python train.py --init_std_qkv=0.0218 --batch_tokens=[131072, 262144, 393216] --train_tokens=778500000
Each number is 128 + 32 x the weight over its row's rms, rounded and kept within 0 to 255. Layers, rows and columns count from 0. Numbers have three digits each. The size before them is the row's rms in percent of the matrix's.

# up: layer 2 MLP up, 4096x768, rms 0.0623, rows 4058-4075, columns 0-255
# down: layer 2 MLP down (transposed), 4096x768, rms 0.06, rows 4058-4075, columns 0-255
# gate: layer 2 MLP gate, 4096x768, rms 0.0637, rows 4059-4076, columns 0-255
up4058 087:129127112140145169076140094122141145154123133133207129071099133095132119084084134109133069100120114158160133098106138120208159143092186104110152140179103103124055112136098091114099168103141177153099094142144097138123109176155075127134119097074140156134131193093154166139151101150123103133100080155115111138106092134173122121135115133165175170039118127146174138125123117073151139093148122090176138164175117093105132133174169179151142128056140074113131124098156093075133129135167241089148191190146112119120124176128126073121123099157137129108151126148149184077123162130139137127105107141214127137111131126143187137136121113122146154140105184192105105088136092166135103135086117109133116139160077107143140208158067170105051145123142146159142113097141139109131147158106065
down4058 093:103151103133101126141108164129025151107156135137141118147161153091173080105182155134130116097075138109090144118110129187097132115114125108154114089149120169075095155124070182096135186145154080087106185142134178170189103114118105136140118098121135119122086120165152143133130156123109138078093118137139097137145160134133071121140145091097170071094092177165176129127145107156063136138156092200101129207184097089089134091123128149166155175110088098135093140148210162108143099154153118094174185166077101118071088129091134089167119124162077132150161197118162076084100145115163064164178102180106132112144171189121168115044088068160162144140070160129067132113119068115140112155126116111140089115186130103137121158178104165114169076109161132121133176092117132114173081124120099
gate4059 090:161040035118111150121090084126129092140122131098123113167080129117173112179169048069144161140126161191097147081098118101155102063149129117202110200154177132148105154091116063116133118100126142138133201116169110159114129112131092117112137157170096162092175121112107113147125135108147136132132102064101145070126171152183124147115101108124127083153188126134157119174153073147146056090135111081063175126121124170207076145102179123069159149099140120095107177125145098166138154161068218142145057124161156133132136125141091133131171156131134129139061119109124086147119096089136125138104100098109158191126103137150091138074126131097113106142091118118131145157149159104208131184145109100164112142101090096110129171120131153128100122101069080119130129124170170117148161075195146
up4059 092:102129177145136151155098167129125120082121133143110056101125061109094152062100157171132128157140143138112107123130113116119168198129125147138165086114146113120158106166046131149086151132089130226168092141123116159114170175145165127149087125130099122137101157124069100155103153154147096218137114148171105153163078199082133080136155099115123154169100141096179109089097097125136191123072105188171087090160105117127147141142070128159097148142104120080140140168081075119143166167131098136123114109195131127107122108092105145156099141079132132135111137106131097164120186157110135129211152127148111088098173080190135129107067126214130123117117177131102098063073092158099086103154131142105138152177144127112130068127121089142129142086163158096098145123104104173140120185167090
down4059 096:130228176136074097062114099191061123141114127073139163107172106156140155187166186151137116132120110074160108184176106140123138139128173153140073095087101144124163097084129145139183117168086137118161123069127125097172096083139108120105112112134179114089155129103127156097125096101083136149098161160180144125160130130156063106169161106155123117138130135094136128109156145079171147138162167127132143070127107152113140149152154138142083137143131138141141148123147184108133094088122084194140167113195142133135147131120168085125148144231119133102128175161160110152155088130152125116140089138117080128128138131109133141129142115155136139134103144155168126101048141128092121106079133128141120103082114152187058099172191121073152159176118110151218098148093118141175136135085073
gate4060 100:096172057154178138149072085136127077113130080090132123151163063153138115146135136148153130136156117126098120123160040102074090060194111133098139156099102162141130111132129116138146105188141143140107094101125155083101142139127120163101064160153153149174131096163116149150158114157101165164142125085140173130120045132098113119117091150080123153100132100104202127129073143117109164090099165109138109114165129125168117120170083091058065151120211050114162095159084148141087083138147073178135099179131089134070119066152164110128090134136134171122111162115159100104173136165145132131147076096156163113121161120148136139091112152156155190131123084109139145163134127126124098070109168125168144141090121116146080061115113140146129160159087079087075074095170167104089171161070106
up4060 098:164160119154128066151145117154179149172138145139115130174091134102117202148107118132146113064141145109086124194118217126085117094128154126087119190111127100097149146132147101106138119162084152126129101101123060135180183136072181137079086117213134147041049116148086121075112195173089145086086133153071153166156163085120141102172064157130137162068118126108123138096121160130135152158164123147067135126122186112125126117115141121182103159134084085200103122173113149110112167142119097111113165159083168128145150168102093202093132116133144114088070146140161152128132119125154184071164143133085136109138143088197129117179166067115107120078125143112158162195145128139070086148176156098148148105124125127118086137124145136112098134130111122162082158113107099158115056103081115
down4060 102:149099073177110090119130094118159132196102151163084123135086160121115165217150113131121115125135139106136189150140106140118161174117121118105105066116062162105118160136157137140145129183129135105162136165087159130091139113109130162126060172113118123090035107128074129169101117157114124166063126079116154074094119159085146142115147175130113205137127104114107122096148152113117118136096144146119118128107097134158092143171159115132085153141145133156096096101079097211153150125137139212103143165123145105096150148102111112110124115100130121119133117084181090098134143159115082119078127095135124125148212134181137091109125144131182156116135109091106119142105086153104080137125137129126159131157170182113173098124151077148109114162126131128100148160080106160167070110148038
gate4061 082:169113120114129113212108111197119099144152115145130124144115112112055189154142055128131044124092189115198135180113122071103087158168136087129089131120166158125145134164127157130098077153101131075129167164142073172175120142116154065100182126147082147096121099124117150181102161091073090096127131146134162101134094186163132138127142127126170059117119095163115137144124081115107066177122130121143142111067092110104102155135058152112110136175111134080095105115120145160128107100176147042142145136111178150116162161211070134148134117095179101195084164162163102140107112124153168066149143143137102115168078126124153156136070159172067125117106098091131115161149151121147092101173142203125154079157138125105184126115133150087137121090115105118115136134078140121162094102154058
up4061 085:184158132122183145182116104112133165118168112150115171176105101141126146179094147143079108126055157080185143122160087077150147091140103111173179168116143133147133138143119119129074127099090126092106106092121124122170102129132124066132140158118129134181089101125127177137075129084073111156089125112126132162126168128134121154145117121137158117124107098197158148120088150113132118131150130118102167152076195151156093139074147172093133140136113152092082144143134122126106131138115068062137201104145146140092133153196117125122109141111139096128145156159153119114075063161124127081129127131101126133151079093106185158140052090181064119138103111114135095088123106069100103176122168222059160086151118133091165167102161079153160110140099116147183122121068142088162072096108129
down4061 090:155117147131153098098150124139114164107129121075141152129171107155102153173087147067126098109147124101102112141141146129109147154087111104086159076134139097173081095209136129129165092202107160143130174106124165151177038089109124165122151097116173086093147025172109127070138162148135138122125120133156148079121162092135170152134130140075164101137144134133114151114151171135138131142155096137130135149125190132115113084121145133091167126212105117099085067170136099102149089114130129125146109126192125083111119173067130110112144137110084073137124122104124109100137101132121117099100137156097071128125154126159137140166119155171125118142178130156144082093099121115147176088183201125104126120148109135132155142143096097062208142097071128171102091094086121170133183159091144
gate4062 083:104172125154120117091135157107146084187107132135158129181134145164133102164121147150141131098137184112092120103171155158170184088150105144129082111122149211142110129173120139156177211170120145154082124106148075129138134077145117102131042154062093149138132173156084077105127090115111056113124122098034094107078045148101131096125131198141128088130107141084117179157150188107116174221116129128156108163147131099082187134134113135151132124097120098127087143085181127089127152169106094144121164123141120130154079133141142151100116120181168122174137171167084102114112067150134109099115112145115098152148123179093088121146143100157192110064106079128107146111146143132133192099125149146126142156130163198175152127132095169104179084082131147151117153144097075075115095049179116
up4062 082:142150143096101167167106119169148149128221113101139140108112168062094134101147111135130141100099139120065166120118139079163169134163127146154103100107126125142119070119106155135066181144148176087142126129134092109096163094131132171079086162097081140132106138133095138162080100146089106147086129153068078128199107071153173154116182153095137151156133098166114131123162107153131158137151111142157084129184105102111158110178167144116126050164083113085066062142109088108087131125151090159158111032151174151108094108164091104146108104150112065183119124136106130158198107177102118145136112105117152133128121106110177119109146121143133173157161093129173114184114078166147126129111132151177094120169107148116191132118090098139118148154146113118119085158152143131090090138117180
down4062 090:114117149103101101139143113123137088155168111115131112092157166121062172102181092132099136119159124211114172134128074065139138129116136152102099103124121132150092115124121108134083123127176086081080151100120186134129184106152158161145107147066048162143138120161100111103127174184109159101108164114079119076139144151143161137181170140110056126151095107131140124185066124104112178162141146140106153175184150181108130165193121187123154107148108139128093097150145127111106179056123101146139118107107127113094152134106090071157101132163139136137175130089087133163099010163102126103170125122126161171125185109139124079139138088120085145163124159110180116149128188083158141070082156132100166106120134113117134172084120121140158075146106124123075102141130136115084156155157070
gate4063 096:072174175128115122159124169075115212141158128159106163162154134129140116094148097074097125133122131109102150199115129081143158093160150185163126099124080111159102161117131122137130113171089136119135178097129111114103126102108145085137126143160084112147130150099154132171100195124129138094117150181077094163141128127133075134113188173113123131140116091132145139180145144159113107081136166089129127120095076072150147121130112090113046221123073165137198140170109115128122140081142042081145136108150121103139146104105116127177167147136084111149147125088138140165125191140121154142140150087101159145137169119119133145127160107127088111124175087157194153151144167091144130118103121147139050089122126187175112174134180125116199128136107209121116120138163116149101108079156078
up4063 098:124069104145125101151145127128122141069147129158056114120176082037112066066149105117128126152160146186135108159143145119130131133166138107123113025082092103137105068091107085119099078194162080167134169135112125181096101119145131125156111113165083151138141113135137120123095146114166121061095129129100149129183145084106120106140145133130168169170081072169109197056119157156092067121156179102107163093107141069158108120102130086108079205160166157176167124113084109188118170107177105112157117102142086077156116125181112116178114111125113187173124160095186166185101175102148140107162085120104141130180113073144166155145134095141131097058210087140155061149170124082055107170158138128111100146138153172170141115135169134085139123133119158115122167144169110155108090130067093
down4063 102:135069134151138112162145123129107137069119140177045130175150160127145090142150122109091083187101135225175110132153122092163129088152087161095146038108166113142109112062099118106107156174161084166115162087109118162091123123172149176146122104094119147159105099132133114119097123104074169165119185138153177107131104104172154066132138130122159149152128101117159156171060116110123112105139178132115139147155170109104118101117156120126099120090121137157113122134134145078138166181196104122166153097166124058135150113142123140140139083135152181114138170096199133122093129148151144096105159128136063112171147062055134133063127077116170092113168112115106091121137162122121080196113117137136088161150047172123108180068154140098164098125081132138106107192183115063064124100118126
gate4064 107:088096133170120090154160150095093124146162127128114147198139075147141175139140104180171115103126138160128071099131158140178102098132090156140105067108113172168121165115133133083173137184106147121183105156141121175109080120127174121187130181075159150109140105094185160081182099120111114117122093148103133099106180072107085191086108126078111098102112112101143164149083117090137071099062085139096153181138157138127124174157140134168086161177106128136124093113118133140135126151113175164120119172110142090110148080127155088115127145172140115082111145106089109162166124117142068071111182097148120151080144114074121141197110075141126102152148104163107187098123118137088097162122229171175162126145081186156063119139156171117110149106118126109111155105096134110036070123109114
up4064 112:155158036059061130140085121154205099193111164119160125067100104137155055097088161090119156194136175112155128125161112104147069108088137160147138102180061183107057113136098168151127123104099111125135063181187144148092145156091118203133123139152136121157126141144096104179170168169144094131142089123189107121062145129148162158141121090163121145135181132086150102102167109166125161152136167105139126103119116167196157061136182155110123138111149106113145155176123130199122190136129094086170132111111179123171118122172101116101117179127084181166121105091196145103110138122118114140118092072134179127139084160112100166088122074114075112138122145104097104107114158127202182127121098089072099110127097090055117143102086101145103147163098137125181117155156144121136126187160122
down4064 106:145173118096121118121125174141107113064088127136109158110186101134151107097128133100192100147220091115154133040089170139150080107110146105101090152109135153150139184134109158185119149062144098135121088074171097106155130179157135132157212111184127199113127172122135120122148153146164133144200143130116145121104169097151114178150091126152118122163177107163167138109135132131115156134126113130124051115132173150144132140174178201060118125107119082155145132106177144197117135128122081110104081045100078124143118164131098137097104123098142147152131112128153146141127146062136141148162167101178143136101118169189129125153108145144055108116122163133096110156130163108224146177158112104124181120099184121117138174136128116094136102141114129111185088145185145112086137177158105
gate4065 093:092087139105105170182104149146146083115151094063090115162085092114120197147119112137083158088128120119167133157144166149119141152153189143110096188122100073186084125094117085131094134136149095146122124046144130077079098188090058121115092183103165096087121147088170119092108085097127107128126169134155137107175106157138196089124123121139150134126178162129106125142119110124113160162122176115101137146082098129136060076115169161077164116151126136105127106111136101087092114073159121077161187122125177149059151154085086110094107120058102103110078147121075146120127134113104209107143162151134140127107169205111093103160135140154159163101121138114180108115148131095094129170147140137168168113165157101101091171144126180174089129108103107095137136073079046162142160131127117
up4065 095:154092054027125131175135139095172196137108153138109103101135130210169067138145145116156077125126138115136037096101175105150101141142108077108134132163156147099116172152183117134153140139176176112117176105163112181168159112101155154192138074146138153198215113220135200145163162075146117129097136073147124076116120089112173150120145108166114194170112112145109141202152123150133091134082112144158159116155131146125181184145091080163086150118128138148123162172105080131160108121143127099060130123166136110141133129157128110159207132109164147128162122144112138089079200161166085172168136111103089062109106135199154165166157111082099133131165156156120121121108099163124113085118080136116091108091107122108081101170112130108155115121109110139132100166149074097135123127112171
down4065 100:126075108066112188141143097130136111087130082182191175172172146176142139112161129116156126126166133166100068088151129091164111109122037076047096147092187177122149131179130145106151158107133123154110112108122130109183128066107181165149176109144135070151131113168020160083144108106115141076089160141142128175105183112113131121119159065151166177112133202146087126120096155164142187136105122147115155177066107124118165128129095124134121150127113138137162174106063120122180079111120128105075185166135093092110189105086147158163140098107124137095121120173121151127107127152103100131180129110121140130076133124171122122073170146140114116170135085048071097171111093155145139107142092164079137141103132078128109122094135080189141099094153112117076111178187126161114144166109159
gate4066 085:122118201164170074174166110130149100124103088129155096130168105113130066100128168090076142058119107114164124165151112183147112086151107131147095126142128164152156127150131097110171102180132108077125205115118096136120151212157153113161115096126137096087108107156124104145150144124091101118158100118102067141114154127118108141101133125129096151130145177104071179113158154149060060145086148113138089166108093139103160136078080138142138085122107111147127134111102128155082089157123093102127171097094155087115175114153123123147109105154124135155115113133110087161152152113117098105096185134125152095150176165085138125106159169179097109124091121140151117165116160088148162118147169099144152101162120113047140184168112134167141146077194145119097069150121106143147088119142128
up4066 087:151083202150157130156185110118165094132125124127168160142156094113103126079163131091064146085136160131166156155169098126163091143124134142142125180117106126129137110150106134098100118140157116109140198140143127111169152174174114137141076131058099150120118114189161121128158170124066122105117128104124059138084149143084132183098136175165147180092126173116146153139198135118091018130113148137150050092149114136120169145120135143131192130146101112156147154167111122163100054122114132103148131090110130094148168109200159065124084068166117139138096114132167097132153135123132069111093174119122109097143181176125150134051150134149122112133081148163110152178157145120131138110139174103131090146144121138077089136116120182184163144072149093150126067098118094177132095126149149
down4066 099:093119143119125171133160166110086172146118085069201133092121145134121114110155084035068185097138121097176124092115124167128061119172081112150107172121104098121120143106076116140098126098161116149132180159137165086140138142189120107058105158138079101143103134107144121133121113125118121131086124134110098155157144115150136133129136128114147117107171100128146132150167184073128096136110088124146129118174142079150156095101158144163153170065133073165146150111043113123146153107161085147120081140228100152125136116149166127081086130111063128099146090116109103164126084173144059122126152131154087101138132153177145168106173125091109123111115144158120122160106102118085155146115147119146146113142064158088124116131136155190135208125180173112103132151120170153162118114187122
gate4067 097:136099126087163089070100189122168045091194127128146082104066116074142148121122143064126143139133149118130181142184099120153162113070151123113177142114091123166129127072163124190146084114165134154138118121116124152129167180148179176136097077114147111089118148115124164111114042138143081153149162160146113171171139110140107107141120161198101145103138162120084192177101133132145119134069109154212133102130116134107149122162130158134102106149108174091174138074186167129102111147152141120182115128183153159126087096171168153148137137126098137165123116135125146075166151098090134070105195154095096160079142093138111130145079109121125120102167136107116175126127124136157091129113122136074108152106110146113168152097146121062127178142186156187155149189080166156130116109142186
up4067 102:073169114127133125109134135128109140099126087180069109118150153160115174075114073206143125101123155116144032092103067138112145133158099184107135106113157135153139133088094113145110164143143178135147118147143096164127102111143084146098149072153097146082120082133057139152138151144153104165147166150152136119087126159094082108129118111166105130144134134217090076095169163132189098117101071108096186140095154077145120115147090106129080171168140078126131134186134100063130125175159133116172126066118037125194127099099088078105126181131092142125113113109101131098134126158181097144140155147114093076131125167159115137123147120128181174121072106105138072096096138137137120154125107118070133106139172093136073115159180067097107106142092151138078176121191176137126149143086065
down4067 099:094129091104138121165093154148182142136046097088125170145121160108199223117090112189100133179120106135197145089070136124130097083145089165096152123070134127086171167099170148137116193118099114107108036163156158223061145130161117150151129131115143096168123094126112104185131180058132103184125123167115124111118114118126062057092133151089161135118065153172157142129146176162122095175156098118110136092141131081135134087122136145105136149105142126107147126149178156085136144122053081068126149099103104132053116109159066114128205100092122159141132138095110101137126154190122149119072162108142111145073120130189157150084139094137104151133135151161115101138089109139090091169138098103172156104171080087128110141178173119116114132129107168126126135130074091126118128097063105
gate4068 106:154171065132107109120089147166169115129146101128188145078087130132107114080140122132169139188119095158153138105133110084098125158120105145180106221134120113155146113129114141156188136157152114123123112103074167124153052188182149158092063144181153096088094089153136082138195141167146170130171124189102138084132097161131106089120138141123129073151099159073113164127142124109073151092113136119156115157111142135123156086106128156086106120118138117148119158158123063156153146106104146108104123161150123195160100151104151090130087175129126162154113170171098192120124123112119145163149099123103108159095147099151110184154066156120121129161088149156115128131116110089122062086193138095112188147126128111133072220094157159138120108148084164127100111122117104114173097139136131
up4068 106:076154113133142169142084171134158147134141094185140128102124130160096117076160116120147144195128089167116124137120119123110130138138088122151111168199111102153132199122093143158114133161149115115139100103106142136151096184143109085126088148161119103126100120143146117142172100146117180111175105178149123127196109127132105105062159143107066121169159168139135125166113144143112131104111126125164092137091140133084146077091092147127106139157111124133136101107082067101125150101126116070110083155128084164100113138138124142109127125098078146133121174153079163134098149089045138139101118090139107116115146097124101145105093181192082156113057123121138130089118117091156089033156134131158139158114171166085093227080136147159126066093080129155108092095112084142176079225168136
down4068 104:096165096156128165120112135097132135053107096060158141109094121113183153088172085104152168145086081101138122087116124163139161153094152094108148141151104111129129128142190132085187120151135151171150107136133171124153051212125108136084122126114103142087126122075123108170187096122156108100139108202154134065133137149114143151130133112152200108123150176164104143114125079156129125117130121105129118104125133119099152101088152092103170100116120127172102149176122069168183128081105099116095087079166146115184100123141084120154116102139123118153110138110124190137125134094155135138140095081117108116154145145140074084080113092061157149051143090170145131149154139148131135120103110141158125133175139129139106107133089138114115076159119106200056130136091145141142121132116051
gate4069 092:146155113116136171110138082155130152124090106095111168165090081079081147149188108189127161152101136105132059103115124132156162138124189078147126162145177096128107098143131111099123131064073086165134192120090124120088109143070180113146115112155145145147144119125081139138147103150105157111139165098179170067139162114143179125037176139207097140117083123129177131152133172113136117115132065123202107169106095094129143169062143127089122155084110112209103152126078146158123197101118171087128095132106075118068151141100138110112104129110136127060101083148139132132139110141143176204132159164155141132148141129081110128144112170123127154117133084109103157187109154147164101097135111151066186114189130181178128136057133113120100166168159077112058138116134111155115099129147131
up4069 087:116111078144151119110132152152133111119082112087074115169120042103099157130152144196087121149153122121166093090161115142174124177128186084170117120149138141145136114165120153134069114101168127137110182143121109093114100147117152080133126107131194158170108122169056122142106129078089108155156150095104194122118180093134159170058155102157130101124079156159129141134185201101149105223102136129134146141125104095100075150098102109075172176099133081140084155174115111135099216130116113103141100107156123151101143098115157149127146130115149111133105105145118151055126080148141147235089202165152139128174149139137115104154103181155092157131098102098135164156138098142155155073139148191066126088200211132161132193099137104147179141169176070121115162121115112154104126129171147
down4069 096:126158133124168077065133159118173100087115117090161128189134132074099129203183104132094118151137126123092084106137054159181090163154156120037151168107128091117163151070116100107093120151140128232161104159090143107124123137110068152168125169193152045113116120093088159067157141143142106161152141124172142095137056138188154139110147096163139072142141130129086113099169072142167133127169127169144087144152088110129101166094147141129096117072117106087100120115126122163121060120135166102110175089093121088109133110122144122105194115096102135147083138126134155102151175092156130152134140152132111129136141119074093136127097142066112114083085123143069066128129121142156183134150136150084115096157175109117106117083119126145096128153198130124086142140122077132163151139141109
gate4070 083:143130081138165151101145071199114136145162121147102122109135101119126112124101143112136163185108092146082132157157120131123165130112125175137142147107121139127102107152163099136045146186101000096107148175132150173107143167115114202104115066138134151086141138096109090151160127145168151073164138126088082068111203123121105122148122145109111076157117113161109190188120195162089096164118138162183095107164144123126161154113125122155124143123098090152105147214110094096111108130100080089094180165104103112129118120148164148086105210086095102170099112170069121157078125159094074102120166071146095140128166103097050130143100149137104141146123092190129142101139176196052191124111113097110149131126135129092106145099154171158098150170121119108123152060110114143112122101137122
up4070 086:130097091084151114120097098094172132112070128052100110126151113141139127140108130169129118147163175094094149169118146149131139094126125044144149188183066146143089129091189055199128150160126170118139144118099092116096137079125136139153116115149128068107191071152132128229080159133065183139059111110093113096119186119138089142167119153159128100074116097090134130106106085126106114159172090148100142062154160180184135127146072140138114122165094078117122084118165136128136053150143150133169132155159159132146148089149090154113135132137144166104153119081130104121078165114162131084142111138095127102099187164137135093095085130084109117131152081134098103119146199153095173081163122119143074129123110152127175135129068114051071096110098161089205136117131095169090126165095065
down4070 089:218077099114056073094060084068160086089131152132108152087131109147121101093124142190129065105170142141111118168099170151108124213087081095123136140118145115156152132138072086154098159114156088100102155171141107121095139031128128126129143142142171135135150083114153074105136150126164108097133146158121108194190126160166107151140170148107141126061185074082119066142123099127167086106156178144127103113104100114087147141136120158110144117125099132143162163175101110063111126149150165161071089129103106142120086148119150141171155151118220134212097074124188098080116141144164184084185149150103096095117129150192137144067116140127166085166082121161096108189072120147136137143071150109128071080105098123129067155080084085106133126159176077103168096085113123137093122211113067
gate4071 076:092139109177067128140140178173114153128137131119140108070152153190134204132096106179060137179109146111148121149157126151126085116120144173159151118112147126133170082127094164132147141150134159119090081116169169109156141095152110074140069177121120127110073079059119066146160119216130102137184128156170155138149101167122116145131162151130110162105136169104165105147155101147122067143104161092089141156133167094172128145183099132153141128149095105104137135109156168120129133118072171119086191150096099121154175138105124133164098108173115170096143096152125172130113098108137157121103163141126101164151132146131153114164172069101132080072079099135087101148127106179075109089079168105110153143111119108155140165112117146183179115137115138103101122138162145158132147098163152
up4071 076:116097121145148146147131132205089101121157183102107155104075156130071119074111064139092178132119140144170124131112097188153136156121101071155137095155104092116113144154148117076134107134181155126127104104058094147132153153136104145089103134157140169098136173133142102150086103141142138149151157170097112109110161114141134093111065087184148094139155084113101139132116175102148171105133120097160160180063094147141112161168081152191155168122096150214102157127181118160118146160136131140188107099147183083174109133123128147157104153092063141131086113162063088113174111134161127176127139147090195106147095194125131142133107171146115168107154132111113121121121156123176165159113160095063143097070180094089100087102100093080139130169121093103124117140087069106120095152156144
down4071 087:157168100117092134194098141113141091099149137136106109158121125191146110153146071118123147108117149157132110161075134101137148128106167136083098123160142109135163136119155155096130161141148123113155171122152123091112133123163128158143156166152147161145151141066112074144141107096116158123119138131180183113150162071087153088111124092082129114131110136157175111154131105101085096085069196165085174126143095142162192092222069108143087132109113126156075127088074134110135181108130109126142150079026123086097125166110128149128146124161076140072133085095055119088154139144151121099151184141085133100114135134120147113142147129089156167149096124082134151125089127191070184172142112127150139080131129099150150164166066118140157090169132153103093119120117159161136094164176161
gate4072 089:172160142154097127059109141111120117147118182121106149237164120110123130142151132178108157122129070139130187157157102161097132127145134150158120140097100118117082136144100136144105112090188128112115129161111144125099107137093106129138137141136156123138160116089108132059155135137114144130127162093148169194137115156122037148145176106142117118131088086197136149108137133166099135094102191100159092124120143190037114111160196125131142181150100104126176109159149154153152152172138116125124154156122121144079103174098131151154114159091125067161099116128084097105164058125148152106119123124176146097091141092145165149086159174132138059139130164144140141125168115131140185128160094078123097117058080143161122108070118148112100159167171126114161162130120103124104158138162088
up4072 094:141176079161081093199179135118143183107131127135225106102173106120111109216130147114070149073177115145135184171119121171088203074115100086096082129121155068184172091120124188178159113161117188119071134116161105099097116137130116128101048126147203114133109063129115170161103125159138075099142106140125169111089090106159173127158108139126156125098149101038119074185136111145164139159161128143104157113127109075110140106137189113120147119111087102151173133196122138157136112128070129120122133169176120101115148118108025116143080149134066085153125123166147136153083152163144085153113135162106109109170148122097098122151138207185129099156087149062163112138151121165085104092128182207092104094131143121137164133145144086127139102122081167103124174151134121138109129111162133
down4072 094:067113123150138102136142140112121146171147106159128079160129189124135177201091148144134143131160103101103112115154134172125124109121092080144141173125125045186146108134128170153127138153153158112128148143134188138103132142151094171117105168173167135142206059104141145099162081085131163068123161125131109124095143148077125166145125111140113139062190113108115105098215144102115178154154149115141227164179177102117134114093188117135135095152093142113077055191129108082206088131118089147143143187156083107078177120093106169166067090183121146146147142131100170211150140115135093184095102180109056143158135141087118115136121132179141121130102167168142099135121069134154071121116111144111127181075086185189131093128069129103095108129111114122121124072170212109129141141151127
gate4073 085:053121180152157112099116147129184122108038125143097123140166120168077127131176129098189105180148200095191129149088082120148083155145144145128112123056171102165133174110086097177130110136143195117063130090130163150125192082136151137032187171151070128121124085140094144167130118144127112162188129175132141167117068106137164137138128191121091119111108077100132092161126168145094154150103119090044151160075124111180181142121114152150141146173086119156111147177086120095140154096119150110145144137105138117117129159152135088116175122152115163166145197178126128117080093124156118172121085070082125131068154123124088113110154158117126125118118115194117108114131143151177099116129165138082142119092131145124102159147114144088151077125125130152117107148178137092155135108120150
up4073 087:099144150151148141122136089168066136193055149140115124077149047073147110137142109088101066185122146095161110185090136112130134167091136114167097175138171158159145138118128127076095141071177133157125172101135159143139099116143098099192149125117101106171200155167094129127101118093111114120165137098110067148117125098108067120138107159151182075105144089132108168111119163099150126194142120073117152117069119115120126177137126138180187149154117132095136125206110212157195101064106211144139130122200105137155209097126147160135112190099086133121111111156089124095137099140126138089142130085112149164113170097114189142120116095138153071097146125100124130123179156108053102133149163125084094127142154100127186125137145042100102130134172157161079157144125143107150103102150136
down4073 093:116136085140187118048079123078146092129196104144119087086214139163106108161107080157165085163160066128098134140181142142108170120048088056157145097186133131090060077167149110148109117130138121123133098127196135179143079140163128185118139190106103154193123120172104134135161101101161130128186146098115085085113130122109132096129111061137118123146103055140153119107161141140084139129149074129175109095097107123093158059176153149146142122075077108148124127140128115114145145103166214123183184100142119169203123147085131132083111102151135108118107156147122147128112089105166058168107101109139170134136160166118145064119141175092132132123134046107134082185117142142124123137154093208108077150119147173156117148195168161133071145103116123055181175081092092130128101087106101
gate4074 130:139106128070147147142124082160116132076113150155061131106164178084182240096134223094150111096107087123121043108134133133092103139097125137176106120186179132113075090137141181097099115149157139126091118136151051131183078157071118118133147159119171093064144123082116128176144127146125105075084152079174180129094158106191110108152115109122137070104164077187126117175104096105124085182115087150048152135141111098195093110114081155160108121133122114127129102183116210096052138146129117152171122152104146118161106087115194113063099184157123098113150159126169142138105126126088154117107175093116109124106103107109168125110165098151122156161072078144133105092126122125110085150054126108127125166144131149121098112098160083052119110122090049115122098101138118091133108105109114
up4074 119:172160097095150198077156097145131135105158119170065138159167130080167171052144168118154075109069068099085093105126135076104151118086111146106080135169152121107099088144135116102117125140191114138065174131098096127158062149139116110136153179170111104108138130075069105171170167129116112077103147098121154083100148204143094126118093155144152064117176114197179164185121097131103074152134116096097125091155129084167130136069112128165107093148075109152180139138126114140078115143083141130096127152177099115101101125146150066078131161132111127089146129170053152112102128126138105153126145106113107144120098141153178130098133052156125126135091104119109120126114123126137088141144155127103103164112161072110153151178148138069084096108060137135150097102128118087160179071151089
down4074 110:119118070169154169112132119173166118122157105163132139181147160098094129111110111110148073131148096121125148116047150074137170155101168143119114086160193084090097083106129108110148111161113173166120158107159126149093052143150091099151171124113153092143149193102116146116167162158108155078079165114140139122090133188111144072143101108140145116115111098122127138141117155183087110118132131099177098125163063131143149117097171140109144128131155139146142107144101038127131084129084158167151120130200115155130126121146143092161120149123094128099170125160094145117135144130148120135117182123055065157094139151146184102121101041141138120145200183072146132161137110142135152166178183174166143131127219126090190160166156138121144128127125175121139119067086106168194132089141101
gate4075 151:145188084148127148140115137127175116131097135136118107152119131063139107172087115069126050112134192143159151130083099158179108140146138137110206076153130144169185123134146147208131171163119154112096129116110097100138157130162138106117144109110102128085191150146092153131055136125151095058092151114141154198150124090155117152077113096130106143162155164102102163109173138156118090114132157112075130087145179100154173064136201120137058089180141097066086089140122088141108110160120107099158128115121183104132120101111103165139117147111134077163118136109139160119095156118168126123096131134144116086092172100123157075146051106156104072163177117107181149146122145131155138074118134130112082141164148110137107102145140129180109087139102192134155090128117138100135101148219120
up4075 140:125122115125121152203099116148086136147086140135111131116137170138106157211151098159133182144108100149078141140192134097101161154090125082137095134132130156118119154135118173113090110074143145143148178061131072157142138119125185110069126190113158063173082131073145150109173130152141142089175136107125091131122107148142160117137112163118173134115110184157181110135192190121112158140164096123141132168172132153111081179099131129107175148077145149134115090083175105122124137143098176150097118102144081155103184204173104123127117148114130215081166107119120108179136059178089184106140076165157103172111120177217145123111102120119083145069143056171076111108188122088135170104114102150152164146082074112128111180165157172080154159125086138147063060088129159129094110163105134
down4075 121:130141092103135102211118120137067075145121189162067105108110109135143171135125092113095164090086104142109144181155143127187179125102115107125172062150164097158159145137119143178149128128160157128125153126125079166150184153167124161104091119104168089171054132164141124144200133174104081073091097136231111195131124119126112128077124113149212111171159140189131162114169175108105124107135114119084181204148137151110099093145108117125158146085117214093154130120212115147117112142172187143131123130127090170118149146127094132164139139107090137162188122143104163110066086103119188153156090145165090153141121112153079107123029094101116101103147164150121116125094131128147143066112086125120108108118139107135113110164153110088073152138153088135139074130129113171174115129091073
gate4076 081:101133098133131204128124112089097182158163200192120143120128128123111167172195144118160114099156146112143111131126166142127093063112135074050155153135132203167074156140132081139086108108135187131135072150093142120148145097119147170135149142081168083122178180121108140144179199110139119179129121163164124125107096182136107118083122104083110135174148071181141153126141110142107149058108075098130169069158133188136140113088123145171107145105087116108130116129107102083112099083146155158090127127082122110194134124135138112111135167120166137111134159103123212139131126100144108106101146170091091117156189115149180111168091114156121122144108128138091148141140125111140137103121105122119146118166153166085139090067095148146120155130204094160094112154139091184155104141143105